config.yaml
num_hidden_layers: 10
hidden_size: 224
num_attention_heads: 4
num_key_value_heads: 4
head_dim: 64
intermediate_size: 896
vocab_size: 32000
hidden_act: "gelu"
norm: "layernorm"
norm_place: "post"
norm_eps: 1e-05
positions: "learned"
qk_norm: false
attn_scale: 0.125
bias: "all"
tie_word_embeddings: true
parallel_block: false
init: "normal"
init_std_qkv: 0.0334
init_std_o: 0.0
init_std_up: 0.0334
init_std_down: 0.0
optimizer: "muon_variant"
learning_rate: 0.000317
lr_mult_down: 0.7
beta1: 0.93
lr_head: 0.00826
max_grad_norm: 2.0
warmup_steps: 200
schedule: "wsd"
decay_fraction: 0.901
decay_shape: "linear"
final_lr_fraction: 0.1
batch_tokens: 16384
max_seq_len: 512
doc_mask: false
train_tokens: 206700000
max_steps: 12616
dataset: "wikipedia_en"
Each number is 500 + 40 x the weight over its row's rms, rounded and kept within 0 to 999. Layers, rows and columns count from 0. Numbers have three digits each. The size before them is the row's rms in percent of the matrix's.

# k: layer 5 attention key, 256x224, rms 0.0455, rows 118-127, columns 112-223
# q: layer 5 attention query, 256x224, rms 0.0464, rows 119-127, columns 112-223
# v: layer 5 attention value, 256x224, rms 0.0511, rows 64-114, columns 112-223
# o: layer 5 attention output (transposed), 256x224, rms 0.0388, rows 64-113, columns 112-223
k118 114:570476590505495486483433533499518532518526612501472529504508444514539503456513528491500531467494589506554555576511485497478501465562452521471611451521528491443495516468497427455481531504495520440507545513437498508493467553485491519533492505435484463511491475540498449491548511468454555584473496482503448507530475452482539515515539567539
q119 101:446481510527596530481501465511488477469507426405451456567516478505482561485521483451546483494418478524490501538457483478492504569463518508505545557435438559517527436553501580500514509491472532537503559449486499542586445551452504534478477476484495524499482439509488566482546542510471399469457538520527432533531505494498481491495505477548
k119 099:488512538545453478540540553588561452442446513525465524488532495481484431492466472503524419476473579511436556517470434533473471515494494463573522461498504470509462515464483402565493555490459449522549521535423440562494515469462509535522527523496453520485535528569541548507488483465498534588539482448523405498501487467486465523530503556536
q120 108:472505523513457491471533498521490455503484457555530540452560537416503549532464512498498461471457527520522496502478484397505603450484479508433444501514520487514499553528470538450508521498483454519538574475439449548461488502520555540496504512500489467467531497502446540479405510423527455522536464521512441504499526499530492510497489463496
k120 104:554495445494507521499539546487566521484486589488523544482545447495519485474545473548528546489537484491546505500516557532498440476549479529474543534427490483489518499537631458486464514458560564520552429528517523451472502473485504426494498522486427483504386530497542498500568457506536494536490493454422513504488518378477487564557477515499
q121 110:455475480525472499463531528402554520508486600428485487466484451523499495512478412525477520469511483483490480580375537497489515534490560518559488490548500498518562497471549549430497492499545470527445511506523467534493455565483484558466487484458536473500544495464517485464576484494535446485493521551532472559488485561515547412501509491488
k121 109:438551516491499524512511445565488528478478444501526560532522505540526505526546482493471472502504470508484566521455531427424467465518456491548525485464517454482453578457438474451525459447515502546588434543478483451516550458481425430513452469448491467468603518487495485469542465473504563513521539494453481537474494490505497430560509474494
q122 110:526483538484490485493488590504487381465369454530493488436490516482472472525450574468524497490482547521540447450482557530583506537523468459418537531498514496515538495525429491482498476500533568520488577484483518456530470489516490458501497550507411486523457504523436468534555521471494494473473470353531531465460521512607414457569459475505
k122 103:507418438467537513503533469520459535465481481456462499539485536537475442444453435541509443557540569468535442596476499580484498511496506547529455534546536525499540480519602473516518500572513461491532483523555519518567483496517526516548499513559518500502480461446507472559515514471459511477534530513461473453534536510459442505505488557450
q123 107:487509569468472560482540491441547542519522594500428475556517468513493510442485477450515523507600527510460513441496565544486522472515520517465490538515496439435520529503465500481493482439450564539483518521481512524533554473490459460495513427541511441492504495498513451491497449475582551524456529490503454485544479470418511467450551565492
k123 103:551516497559451527529505578487420530507537423514508453491484465465500502540492454529515484476471378557536569460557430516474478427513502468537422481536477446543466460544466512488488483554515473493515533471533514442468526539535541508497488493479504468557501554467557527488355504462435447437522537535517499446494448501541495440476526501562
q124 102:497471505554467421491464464535536523501534582574543415544487562505516470458430487512456457461456503482471439482467486478544553515454469566499510505501441507499511424465477487533533518437576496479483501472458496477443453526489505448468449506511522497537503518450501516537487444462499520442488561554502462395499528575529516441438533459461
k124 112:467540485533507489525530470440601530515476397476461515483497487548390523449489503497479495499501490570475533470458479474513426533496504519466511501553514469533493459539528478542534460460385480526453445581523497452597494535465479502504559462480442437546526532564550487484394554546450561481482485503489517449515470497459518507502415488499
q125 096:530483505469475496497513524459513565522468613450474505509510463489496436568412461498513444554504488613503467445452512470478496491503499468581494469493567498551542487415547470497506451510545535529481498471482496482599519514481518500533499507481436514534468504396493483592482559513418430480567471495512561480418457483463449521487451501495
k125 099:497511493511555480514473482473499534453445500509495506513492501560488517528484463560487467506452411450488551546528541436546539552494461466497545468465517501452498473483480511505496455587449517447508464567530463516459537496517507514433409507542577549481508470421494459432572532492520525514498505550535516501508540573536489480500497444555
q126 114:494412472559523537497485503457528556486508514525392506512520444529549456548504505451480538583499491493515455492517540500561491527444471458487491593526451537526520485572483501496484520490531498529530536450480495513456488442524517531477498474511476449517533436521389504481466581465508479550445508394566461511532467552525508505503447578587
k126 102:476535586475512461520479521591528451497488493493574497429448507512503469456451457486517465531532393549475514485527490537491501492482550524476501541446481513477545473490549480438463525557471540483521476561536476463556533540522443523525478481509435481491564517519555465527446535535501511443536510432566437508547490500474444465464446474470
q127 110:529454496443482511542508520483517512460475471462542496508483501499469482509444534487514523480548512541580561470550536540500470495535442501510504442548538521471500485465562516477520487582478470521439537519515538537562522482485571551549481538407490533508502518510472540573607550487481566531378472464483497540454518406491478494550505513489
k127 123:473483481508520525518532499563448445546528415502497520510485511435498490474482480493439456539484558441517474527589572499524503519483417543529514528477528511541490508577554485491483484507452555496496520382504469501488537487504499525432527488488541579512542420531531435569467500514598561480559539486534546542504529550503450437540567466519
v64 090:513545487543465453496466563529479551472481513534445513471499464462488591504530454488527476506569550469458475502486438487494543453526513456435485540446475484481559423514529478405529518470488473563400527478491451481465593530503528469563483513526536484550532458498537465535480540537489492585482525507463491444497523486514446437526572541539
o64 085:453463474479463457471511559554440545473501553516432487496485472469532603454458448468555491501524508501484489500460460471551482446481493522438505570460448464499568446573542484425490501452541457584387538464494493485508527531501511464532521511529500529525527433435526488543467518572488491573534429447469524477572543501490479499505571519549
v65 088:509497571486537598439456454460568509564484437510449562495501522535485513380452485466550484526430489448570441528493428534467487488502523496412442520511480497545517568507519523501487484509474515497501510455544519428462445463491482573535512513462491528543511435497533461495466457550551565506479512505442524440519536520525486480520478469592
o65 083:510502553454496596517466506479570436519493547481484548513457479534524551366383442451537471506406520539523444536480390539508486399550514536470522515531476467472528530535427514519451487484500487531514538476525493501469484477490519469551493495525482533547524572536534457482488501512539517470547543498493539423519500515511517453535447543571
v66 091:473501483460538531519524472545485539480453502526499564537520493551490514488584555479458537515460442514557514487531590471521512523512446473493557524503596486481524527523462420570505473498602413545566476547455483455573482561497488518470451509488443532533504496480440532514523509503429478594557496378570453488522449502441446507472537500507
o66 079:436519474504469523529546462555559515449494520490473521493497478512453486499552519475554540509454441564546531544493551518500522489455536512537517546500540522503471487557432465557479512434609451471446465582514529542551469542528494516411468502481449576579510508482454569526503565508430456557455540435517484512483449488477442485516503493499
v67 098:502485583491469555543488534581541514513536478477515583555439488506498478489487526517452466432528498486518497412483477445465531468490458485439538518522491487549446499547515409518577525487491524505471550498507525516475490483502433472500523492502622543548510529471487428511509437476496438545496487580527503464503519506523542538472499549460
o67 089:491558555495440546579470486591492549485470446504539610533440488548498451424520540485464512456525443493558483437484488455529509461517409494500513494528482497525455495575497465482522507520490555505497574503476563473448474503511474460518511492482616529514554519466510499486456519488470450513533509580518497425572540505521533495490535475445
v68 087:533501535541508557439505493487459479492493518469555526507484522482516437462532507467387538564465532480568558519543563516491523472517539505458454489548437505474560590562483489461477446530487587491517564527527499493555485517475519536434445549496531436463488442513554502490440419528576461526483506551454567520452535547510530465479494416566
o68 083:570519517472541533437496505497472424511490528482548519446486498473530449510486517495361496464465517460526531500522576513488483490478543522426441485502427476450509583552566511465490497474529555474545529515516504513501494570507573506472518509508538504484499460577556503507557446492525505561469529506439500518518579552488536439482509471596
v69 088:514523567507536474504493461506464503523501494529437506485454506503484492578461481484576426510511507532513523521502469474507548459484493529534499528513533455452521547495564487545542494477482523471436521556434495447553524481486500536540516515516538595399520543506452507492532506461523469489542506548468504462495572500489441550506484563539
o69 080:559566525523544482543446470482493503434535539508451509500484547514511538477426535528463456598477476558515488552522496482495522468486567546550500514525514473465495579489541483515510501452506514554418520533454493536532503523503501520532464492476548558468485485513506546531522489523520488455466486510440522459489541500464419502462472504524
v70 090:563528575494433478448575444495507470518437546457530531482551551496430558524517522446475517488452498578451497481537477525486494414448500500499513507589548491577517556481455462451483521580505560532467405467508539498454556446499476546529537492497475510486469488494488506497509529453547506507483497465471446527462458457510579485422539512508
o70 083:533489556444475500467543527519496489509526510521525535503519489513435504490481512460537551486475482538424511428557507567537543420475504532483550490531525466542493524527498508495478547493477597494476422471539533480462541516513532563548494478555469443517496469472508519514520465469538527527507466497531415460479458438467607508462549482477
v71 089:433495562508519529389429515439508583497500519505531475524470520544552563492516480480466470440520513480515568456524507537546525580499377493508428443597476492517456471542461433484543501447531449528484434493474513488510512518525515475496517446474523500466531474504465393466496509556524516443501513553503533489503508517507482488492593485537
o71 086:437478537510558477406461504547524591467513523514506470466468505557518536477510483554433472515495535511418507454501505547546479551469436475527462456563463509478534489594460405527492488531541493494493478569421499460498517546496530508503536504491538508483519528588411424520482573494535506483510507539484459429521521498550486507529569485524
v72 087:481510493457398554492527486441505469485520506506536481522468454505428502472436581516486471488458492522506492500568508484591451481502506509452485524491464532436555440546471475543498457518509531455503502441570519534501462447507539510526441473451510507429528588462529527475536578476487516507439515569529456514508554489527480493499508546482
o72 076:539532481496471612555505463405494510474532500516509467552510473464443525452546554474528435518502415479553549452528498465451534506475474449453498482498512522431515473532512429542533512467459474444540535452509493556479517494492439482469521468455557532460507561499555518495501616502471555530424483537482473538543539429449492508437514490468
v73 090:447526360520475476479509545464423428547486477536488471579560525458429474491434478507494453548566517427525507535559420563514493455482457446467479510559446538556514526542570465427559501491458577427520470561457488508562444448519479506511481513533507486432521530502488500557510481504423490607542495470558534470468541457487509493540494521498
o73 080:464532381522493462495496567430530403591509521583521456555534515497482479501427506506489479507556479435539545550505428528505522493508464551496488460501496469506469568557495483392525490468496510475538508587465481475520393465485521515436466491466566511483517540534534501555473499477460468539512480489561520560490490483468500494486486497519
v74 091:421479536508535475582486431514488519548581494472514554452509518535532536444501513493509501497474539485529503512540578501485545425468435477521503469453447506485542389582475540496502467465492523471490546490492490460547530534473490515508527453461427532550488482487421531511485520507458541477490461490473466505546466468511415459571490493577
o74 084:416516575491531505534448463516532481490517479522507538430492514510482530472465514479451509525480484515557520534505561539460493471460493531515548411444514505473527431526434533465395501420476527488460553462468531481546471540516447511483460507500448498569506506512501467495492541533437542496477553493482475534546500512485444463560480513560
v75 092:579533482471507537493435487462538549444467517471428526421441496421591513460495477506467487500508548480513535430563516451513459498507525510443532434518492570547500444448530517480494515509538567527550567443466510510539464509495503489536565463515590501617455501467560561500522500516564453528462469481532482502485494463497468466449457603522
o75 084:568517486512566511437483467505499540463489537487466530433456562440599533526475484488535473486495543460512499434543474423482473496545553481479536471527510498545477400417517517415470462522513577521493544444482503502492450519506508489552590474496559465594531474480535538463510505489525419486442450456548498481537467414521514513492418525604
v76 088:491531541498569481460448539544526533515496501518446438551461474565523528507474439513448457476535526502514525521533521580503494457591526514496506483479423501524443487535551500471525491418480472527522484492531487492483458500471485532475462496488494451447471565533521499511481573467484482498535506471511477474510527488529561513507488508487
o76 085:508539514495582504442469532505492500509485506532428425520523444461493576535486482471465454478495590514464494546467493552561535491512513507456518531537466514501480470485530519453501573445464509535451492516597545449500466476499498480488421485504520467491501431578537527529538543481433459455508472474467564474514526527474549513495506518478
v77 093:508474466505511555539497506525479503456515534483562375545519475540574534507495438552499492556485494538474521469479416479440507472583597514475509557509486496448565523449545484415567528418513521524509462526489516467504492521426483515506512492475469534551473521483469474506488525472549539539533480437527494427570413509445422508501510519503
o77 083:520490520474543523516514436530490511491515515512516429543498521507543509506468454518467529526505497558436505425467415476493475505540609490511520532461461529506553549442525511455516535393573532498451492543551505531466437548481493531433445547493480512562495475503438490475473533524495572515557496426469504459608457496478453550492459518540
v78 092:513521484540482451518476517535524507527520470431498428541512542505476452523500534481536542525479499478510500471512508460471489552465480536506490455539535456561496531477512483533446508548520426484447442497472459566427545559491553535512503473446518429451512477517449479576465519462500503603512520566498466498438452483571536474495418433569
o78 084:547462471496463445549486535503501433515490493474447500552470476569477483547501470449536573551462541465549457473472521549517494571493442520439450476512541511497537508451510474510469537551532486472437447503499498522432511514515494528465444472518455458502489506451430573533484527494578493647489467517516487473458598506520490503495419438572
v79 085:505508511525487448518386416487499538446486490504502491445476509498445610467469480462521472531509540503570540564529396493500545493502454493474509424475505540478450468506583465470438517447454480434479500478478497453533536507471505471523450498524523513480515449510532492535525529512518498481560521434505425541542533495494569545514549502587
o79 077:433531504499470466481522426522561525409515464482550509427442464490497560530453494475517469531520500502505516596555458487483542450525449458432491509519478501498458423418508517414450500452448438484560513425485499553436537577483534484538497514494492494478480535514573510503528520537520441475562480468493451555523565496473572527533494517580
v80 092:484599510514485493477452486472493457549476509512463611528452474511493475436496497512542457617504499468430494453478527486546519574440475540425489597471503535534475537483494471538528500492441429531480472452504504478533513577491488564482426502445596478484494457562536507517514513461493542455491518510446488483460481461496474479504400498503
o80 086:509570494475514458469488513441524517520458533495500631492440510522508424471479455461566441550405467457498543451448520461537452512511463499473522587478475496500476528441457453471493478499455380546434486481470514424523472458493535501529489475476611511527515430544545511510447481528553524512504503497470466442514529519502452475466474507450
v81 091:479482536495496510499512477518492454513529461537486427443531471522443465440381508497537559582533514469551527491451478442450502428510532500489539541498460513496497452480500462432520441489589540532517498572558493540489435513496497489509523445532483532498492473525458477468541487554431541498532466456463506550403525469491492534502523489514
o81 084:473543516457467477535491483552470455532527458530506395442546453547506474425406522522527538474544498496545498466456477529451459477486527509470487494545535533518500490451493484395527503501571557490500480599552468514547398562510500503504501525533470501515475507512478479508498474493477558509551513522483423483500565446470496544468571470434
v82 091:571493591482501440526517535488506455518467521494445531492474543439569500492491441453504539492453476489494501552567466595474577491510435495527526555533523483562490521517543506486500515587600542518509479521465524514451566522433478551512478466476471506518501494522507442452487529572518402513416481516473451507494553490475542522522549498471
o82 084:536478545490535457503505525500510456483543534476409488492522497456508478509536475576435562469457528491472459552525492525498541430515420508561537560513496447547533532601508486476457465546579504483532491488523476465480523516488498535521456453471549520544505511547433449432508473496548403534460490508467476539468576407472530515519504513498
v83 094:595447431553483527485493518365547509506530517543576442420550532516461498568490484426477520465468495491421499397404533486529544561486468476453486467535503511501507473507470498478510508465496508510573512502514528488445466501506512558504523511513517459468545455530567484463486489478492481491509475491436540488448458473498516500556538535526
o83 088:509466510527527477467519525356498501496485497495528497370540506506519459597452466509543527517441497478424481423475581502557517550490466521426492432533532511518486429523463470471489469494491543479537523490470491534437510464509514549496417536521534512463532456553507440473526511503513504476491511515550545547458451478552532480498512540569
v84 090:454489609533529502531506501471486485567467522499469510508510493481500550466471581583470434410426489569446555478516502496444538477465513495505483595407517513477453482516525481500571514503490523461516489443541502488454482516519535521408524493494407509527517518476534437485480445484453524463513552570563534461399458477491546448515535512511
o84 088:477507609514482569493510536517518457632529465480524493495498455522500531425507500486472544451517512503468567497518513491479477491494493527473498589470528510440428426589540499446511445497532615480537478418507507535471518490482507553452455523493408498522477534490459458505463450512505520501473528517569526468430416538519481452561562529499
v85 089:457489570501532550506495496518471492477515466507491499528546539502507528508560536490537472515433515634439511481582486443488552509440544526510450511459507483479440553460510484480490553473435491489572405467509461571555519484524502487563499472493533518545465501457454532564498489497474532503466502466535469505434519533579514495530535502560
o85 080:472528572545534532524508509459505511460514492563479498516540545440475556461516504468516558494429480560470461527552498514517498537514532534537475500436557477449505495480516487482467492472439487531548403457505543534547498508477547478569465442524556502548472531466474490556552515504507478511489476531540499588474489490452521458533487500588
v86 090:539523555562472440504552551461544493448469489500564504489487476554486528492412543502575474562491494417488518465473522536576543501480563519495515494509460500396460556519479439461547565520474410474349542503487511484466449467496490517411543488562512524499450494539525505504492495511490424476470483455537558501518442453463438496490516497484
o86 083:580510614523497439518514532535478507486547511547511553432510444562429512443422526528517484494523485424436524450436547514556492469501516476500488486531505498462476533507497431476526518505497510546438561559472517561411496455533453516471498512485514491486511472539467514455514517523448474473536529439565521443552499522508448544503478507487
v87 092:438520522464555493514446477489566523492469492469557463502532471482478482467605449530567494529530560515491427438531525472466485507526515468531462446471477528550475448494491520481521489569541532450395479444514431515511480505483529473522449493511485495440496482537436532469576631470519561561517442562553500483513465592492510523537587534476
o87 083:426474437527576510520489494478530560516483463452605470485574472483515513482628407485552427563490600464532464501534469420461508495487515485539547431467500505513493478534536464488443524496494506560409443515463531478499466529469487462470455456560489496446520470504470481513490617481545537521508488522555542464475471527458577531577580532483
v88 089:528531573542528479376441549540450427497526486466436551482483514514421514495465525498471510489496458513511547523463498450551573577521586517483493500495506480511540497444558487517487530503461460504607560455473510418425493583554465487477557539566459571520537525504490507479448502528579459559504524518500424480428415471514462470559543472493
o88 080:511505598520529456446446564528523425503519576483419556484470522464445527513465529510447500529455455549420485568519526506466479562476572473481461515566453438552488466411458448465499445535516447580535524528451483530470487502492463426523502481512504497559506541468507540523482505546518491524424461499562560565452441489511512500518509454438
v89 085:470483535495535465521485468523505494522613497501453518512444498560496528499436557534490529483489519490544585465498570507481529420506457480493418487537539512509568528475499438461477493516528589557499463512451512492580560522481505561468451472445522478479511443484508566424516515520474570510480488455482518526499511448521550504429523478528
o89 076:440495541465544506509502520564560492561524516476464469551430510530501606513406535469486501459478545471492541486483510438474461491453450494540482465548500495497477538483485502446507500421500560519568447515431510471581562551486516520428442500463540551535468479472482534505508500530494536514457475477416476565450478498525549503497453562519
v90 092:509486597524458437468470447457538484483565499516467493499549493458509493500514500471517440398497475503533428472493484430438478505558459527469442458542543518532515528435533578458514464467466554466450631539443481516496459514444500462426482478525588514575481516532420465523523538501474527496528472480508444547484474509541519547565546552520
o90 080:523464611513469447426489522437524470519494497555524529496482511465537468513500560490478429457500485503515434474475497439482473514497468506480504469526545510538481557439559615501484476445503601458445569498463494580467438524508496430470478487521556524478508546543443520521514542511441559511519516496480398533490432470522485510535563488546
v91 092:509495493487494502501497483501530541419489482537503465456423498482484480476517497484474462533511487511513546539496569502532482570512432487446505558380481481450507532383537434487485509542443518485478472453452550479525521484526470467477474490474525530533489531498538452505505530516550390473470479453577603531453447465523535557535469433587
o91 084:547493533510487474469522491528513506469493484534527457459436485542460522431549476486509515489578469541514549508469519474528511477497376524465537522456476498460492529394487432461515505567431532437426514528431500507516528473539532471476480517472487557542465454528579462507460478522525468443532491486548537509448413474478479585528502399571
v92 089:470518469466520506593475464513515403520490524505511440493539555479537435444525495485558513525489484543505496424480553422516534531440530473500469422406420528445436495552569478485479465497440483462513490553544508504505484476448462492504531490478523506494538494534497498443460526610462615526483523519507487557533519470423484509496556537514
o92 081:460485523526563501568443493507506440481496516498474423416516523473507449492561516485492479536518452544420498424422486420530521535462558495419526429431473488468497494598522495472393541442465485532544481556521509471571477484555480476501495474507512465544467572518474559453540509594516560450488547505534445521496552478486534513497582507472
v93 079:537509534481528469557539402419464531508497543519475487475464511532467478452467469503512427446508473490555477459572460544477498523500539508452568472532546547455468531499456580489465505450510525500628569474463514508471476448519490520494459538466522495431432489550529582543469511558468400525521477515521560517450505435460485517466415482589
o93 079:530523543489517450576470433453487515463447542515510485462474472518474529494529451471509490457457541465398478537552475516444530519486514519417586492460533512509500518494457492464553494462527552533659528524558507476567459495502510528470484500455499556408508551499492575540534502493426417554479527510488504467408485455494487459455454486602
v94 084:467503428495509523432501464609518487515520536577422473435429533527424520555569541504457532575465588460595460443541495478434495482510471505477482484481562498468453455519501551459466471569523436521493456539519496577426521509510509429546540529479454498457484546482533469506545534474446458510546517511495530459630446556505524479508515474569
o94 079:482481462452514547459512425562505491505522402485423469496454561468447550608622494487425519511475462438591485408531494507478477496483478483471480535487541477498427461492520544563486431577496429522494488528474467499428584483459532499467536490471485499450466508445482510583503514542478457489570514519446452492577467452572474533530499503585
v95 090:465543568489546527592430480540489382558471458484457592495513456584465556490462467563531543492520552468484468499486517470558499471512515538484469590534531498479532506470506506516545493483446452453497479504437496523514492501531502530624536450464433557488507418439534458477469508487472494525585484504610474570448441544513494500499511488571
o95 085:495572536503509540587476468507538403572533520461479596510514481528491541524510479525532502440501460456473583512499430479560517446493518480545539542501515533409508495404458513512473487458489422514515484556453511537525440470499472485515512517465454535470559454433547460519483547518508469499549472484539451544485468497513494443487587503520
v96 091:607505526505593515489600497489504534503542493461389515478528451539568561568492534541468436505586484426479505525493573506524494508515565512471486496493461528490460355447526524497511496534447542496500490527481475488535479549437515453478518457532492508496466488508576560510497515454516601458502511497525433474539448492507498531502499556473
o96 082:571520547496574535494564518429488552449505464511392513451533468488557552551461550501433492502621553449551508556443534503535491497492574489504501570466500506526457377419482515497548523494500519465448477520507478482556460543469464505519487529504523445525498558405540566479503522514459588413519514536532457452537432468502478500504520548497
v97 089:540431396508569502470543535474521519494485517496560568546521455503480510435513526554507487523475545451523525513560515522471483474534422500533486513494599505549448503491553472549449487409495525559507464568497494495527465426465483517498474488517452429539497460577505526503469543483421494500511492537559456499413451525459463485493533478492
o97 081:571494398517551519509468556517493556511481607437532532518499496461479557420503533552462454522478539436542534468520515526494458513549462569516529556480542476590525489461512502536466558416506484547479419481499451515471454517514477530467479451525415475531494503508533577476492531527487466484507499509581477546479480560452528499451561496448
v98 091:508545458494463557618521478569480555547509500480431555490490516523477550476440476487622485470522482546552484530521536489522439441506523492513514501544459495480481546448484556484501475533465449548493519498467487523543571486462517536578480481489474494459508524446573466547509508511519463442579462538461491511498492494521519493502564456512
o98 088:562453503543546525590501486582518520532531439521417558427495482397523495468446485536518472505504517470535436486510550501507462459474541540431509463545471515476501530467497527491523487474523536473494499470460496486529561487520521531597546483527488494432484535456548516541525499479498443487546478457511509479480558485509479534472553492529
v99 088:506447473500495503359540478475504514539453496496506468478489445465501543528537497510455489482522516543452452477413469529453491545509400485576476569467509487558498538572480488533461533506513542493452540504467502506503555495484500514477548479495431511609511469527441504492511534529512582510472516532577449483490486425538518507447457435527
o99 082:463470441512459499414538538436516555537464444477493459517513470544487556551533451511455499560570484507467517521455489509372476510512416579519426533530543463537484567558509499540447519478545554538443516464425514531521545514540509463488540524505455504605508409515473461485530556527557587523527530547537445446479544480559501459460470453506
v100 091:424490541480520462545466494501521482487474489479462433636528527505481550598527537516547453424527482491518513479514518518497493393493426473462485513459556467493537513495544498454512496507441606534480523488510488517480514474495511575581477488466410486522454529524518530526524542481532590466490491478482520489532479601505435516507554504505
o100 081:478456579495599436535482480488531486533506491579454460555497509467498566538602478467557440407484498472437513490517502512517479462434443510478491478501524532489497485507557514462495513510474586560444501494516501466507493559476479513564481471513410533475486556519537465512558499487506617463442478423438563537518531509518415490519471494473
v101 080:525505529544582520424475495479523501504537508505506563522519488560552516480520479533546483470533493524449555481543464532548428490451497523586501482530391442501569509534536453529526525514517429543441479523491541494526563484489498512488507513458515511444551414453439511490475542454472562505460524534475544425496454511437492551559539529482
o101 069:499525510496514583438513514484491500448461530451425504514466473554511524504498468508530505462515447463430511467527529497529490521512510527592548541563464526526556483512540479517548532495497483503469544502503508453557557516524485497483531475476543500441509487458467464512520548509411530496449468462452543377523407450491496463474546511532
v102 086:547505534503485480436472505516459541555459573514457440595501496480442501490514575560572555470434553521467547533540522521473502586489454507418478493501539471586499519485464545466551499517521465477588493493468530523493514501537479526485505452473557457536516530489483557541477556542497511512456507506513520452473439424440515522525407470551
o102 083:441546521588503470489474501552507590533513540558433446545545479478489502511476492493596521519479567531420529467545514525459487535472502529423486525523535538550445548515513512481477481427541489545590511506436560497492521472541503546526545459515571506490596495529485576506526581462503495529442531498502484442459433491493527531552418466537
v103 088:490493470459469545509458515462474493485482511499554570484460555545436467420440543513557472457498485483530480482458565425497485474490462482493431535535498503507502538484490521412520524489427507455423438436450504473513577518501464478517534472506585530525492546508586585479514500486452450572483552433490500470493426457476580525530514514481
o103 082:502532494487468538534492505501472517463458482519562543454437561474456532431438589448571452436441483469498499438484542459461473493508475490470549493547461516480466509463509450429500508555431464495434454509504510478534556516525506487506537510512508550507567518483500526442526473529485437509467477488505528442473421490532583547476526540502
v104 088:480523608506475507520550499529502463496490522461515573530523459546551404473524523445456492502498524598484509501504461516501520498513501473508508410437466488506493547457499556468472524483509417479521421455524547525543503491479519495458579497490512520452457351444463408490486520552483422508548515484472502470500582519479498484570476484508
o104 087:449533630421471478541509481558433460491509530513463514547549478468457434498509525464481428547490543598492528554521528546498517509551509503593457369416482509518500541442458549487535485531487467452459424488540546538572539515487506525486513452431490492448518441456484461546523463537557368482529502495530529515476579481598516493504498471563
v105 088:462535584477450529488506493453454457552521487512551445538463457471467550548509507499459480502565504497601463552506484379493503419500519543512489480474491528570556515494503520558511484446472414499537513538476495493509503461480529482518532500509480528470495540527551574486487492524615511446451487495527559436429515480473472462478575530521
o105 080:495433599515448527496512417487521453481473469517566395504497448518482553516515542520488444524530520491485503475526515505460506496489553551500446498470487503526501528494549560501537479479463383456521453488515490467566497437442520497565537543519538521449449538538479546512472481476564516540484457492476591429442503499451510568396458529544
v106 084:462528449497531545517461575518518557493479529531437480502485467505517488515488453502515415501478540484533535540484429519533535380495461516555501483493526549524513524501498545517472498537547495496519596451490522455390463550489494515574533469482537435492456456485482509459451517539439522486584475481540381477423510513555509541531540473612
o106 083:471481445466500522539464511491559484507451533505424441478442442552473466464478469453552486494436534494527510559509466486464472455480483504534502486523505467560517500537467491488489499567544556449457606507478488463436477515524422511563462467519513439503480509506516519512557539559477573556560474494564490480461502519535522540501576441596
v107 093:490517521478508542470467506561509414564457496541515473468547495547462465510399482499515452479439517478557499512532459428532550456464547488449545457512507482522448577487406495554493521458550572508504512519498517508571530550500528471502500500499543416597495495569538555539553456517452502483497476502458559484524536487426406504574507565557
o107 086:501513463419552535537392533539467445540485413513498452538533505524528398568459513523537465457422557447499530488593485541478480489484492513425562482455482491522445529493429515495495550520483580541526543513523499533578586439505480502539515521517560465563471493538539552520483471522440484500491506463417478472563537453458416556585554516428
v108 098:555565419458481459515523533503514463510540456533543490551489531545483541495505544465413447473502511451477532456618503511537484490490500489525514507520514447479485540444559550549545464451522617503496444492456541490505529459547549556493512566505414518516516480471489458469508527464559486465440514459565492456478558478557470499485491494454
o108 085:588558443484457498499491539504493521482497486521512523542462475549484549508459530524412542495537541452510583549612498519568461506470491519565497460482446518489501596410511562541561471464514606498461498456454495494535559484491496507464428477507440517463522473528497478516519574472624454500455458416558521492473504513454536481470453573475
v109 091:567484545514493488518476469598452475479479469526508465489549482555535343495505448537432454498495519515448501477569459531515485453459442509525579532524566497575496546439498508476509512462521511488452532451511505494506492445513481493503500485487576549536447496399570467513473614487529530446557503507520489532503481551434490440517561467501
o109 087:540434586507492492552515508551432455487508455493561503484545473514533415488534453501489501490512534522368498451546457541515531486547471533511518544573509458509475533434441549517506499421552495454465570458537500512527522441496479494472552493529637518487450514441534539494469599513536503473434516463532524526503517569547475490500538535482
v110 093:466492536501453558490492589489530551497493486512472521423473460494453499543537525455517473446519521540438457526434621487399479473505487514462462422488517540558514498497460526517501489531483569501466479558530516530444448497522484428464506502508488582542516465525490480492519447480523525518537483562557556446490428441516442475551529422470
o110 082:512478528470467546476559546513533513532490541491501549470505483478452532479504488511512501468525535559484526436410587504453449454492488484471496393495516517525472494546432558518520503478472471550476522513449469494382438526485571470537520503492525591517477473526504503464466413489535554535517469641588510411528434491502453507549539480470
v111 094:547516595529428525412432471522487510437529516474491472557510443515543480464505468498457531487472542512454553535495504480467537459510470528453507547468484462503519490503537471493479497563491504507433566468520475499477572471527458478507488531491600543571470500543481433470514534533481482492521512374533534473451438558464461517401508547548
o111 085:567563642489461518464463484560487532540484454503502518553539527486538504487480472458449540485509552524491534480525537444504462447531448506418491556480494511471573511490506462471443505501512546487436525513458456517460495467524506522568479522465594522532532524510499473475536568480511522526496522405476516495476529505565470488455527493570
v112 092:476503493533493475439510560665463602525581481476469546538474486494523528500481527539383463527485501453468545499477453520528450581444509490464461458447473540437439447409499518564510479482442499486469576487532491464500506488493464489563389475492513513523476472421516495477511503512467507505464507463438493542574498466497545560531549479507
o112 087:475477479533553507452579516655531540509507482500435591555423502443485435519457534513433448468506536487476514464451391568434478529497524507439496523455469510434512422468506520499489470515437484478422566492497509474501452487491497544556501498491519483536513465462462467490499557409509516482455538476405463551538514472469507508512502502527
v113 095:559471537462505576463502442464483497492534472522566489530468473484465432549505482493451501540573572499486496544435474449566478498521503527471512494476438525495477526532492417482557542501503507555447601482424548501509442521486528483507525507498521455493479495427488520500518421474439497498459496545441445504446407514489626450459422547491
o113 086:528459467454485579503485468505483483473492493487529518566506460498497463551500453518447412543516569504557582544431467491544502556467536507494487477534486513483497533529495473547455540530517457516454560514454517531493410510499513487508533521487497482494491518431540506547548471465419508483403503558474484544424397481486573528417437528422
v114 091:529578520491528445479456505550463500434508465470509491528492472527538430478484476468518476463506533471511431504452506437521475481512474490446419564537520461547503510441487470474501519535492390497548532530554495528528555501511521545507543499514511513496484554474434610527486534485590531431473477572523446506478568523508480513481444485544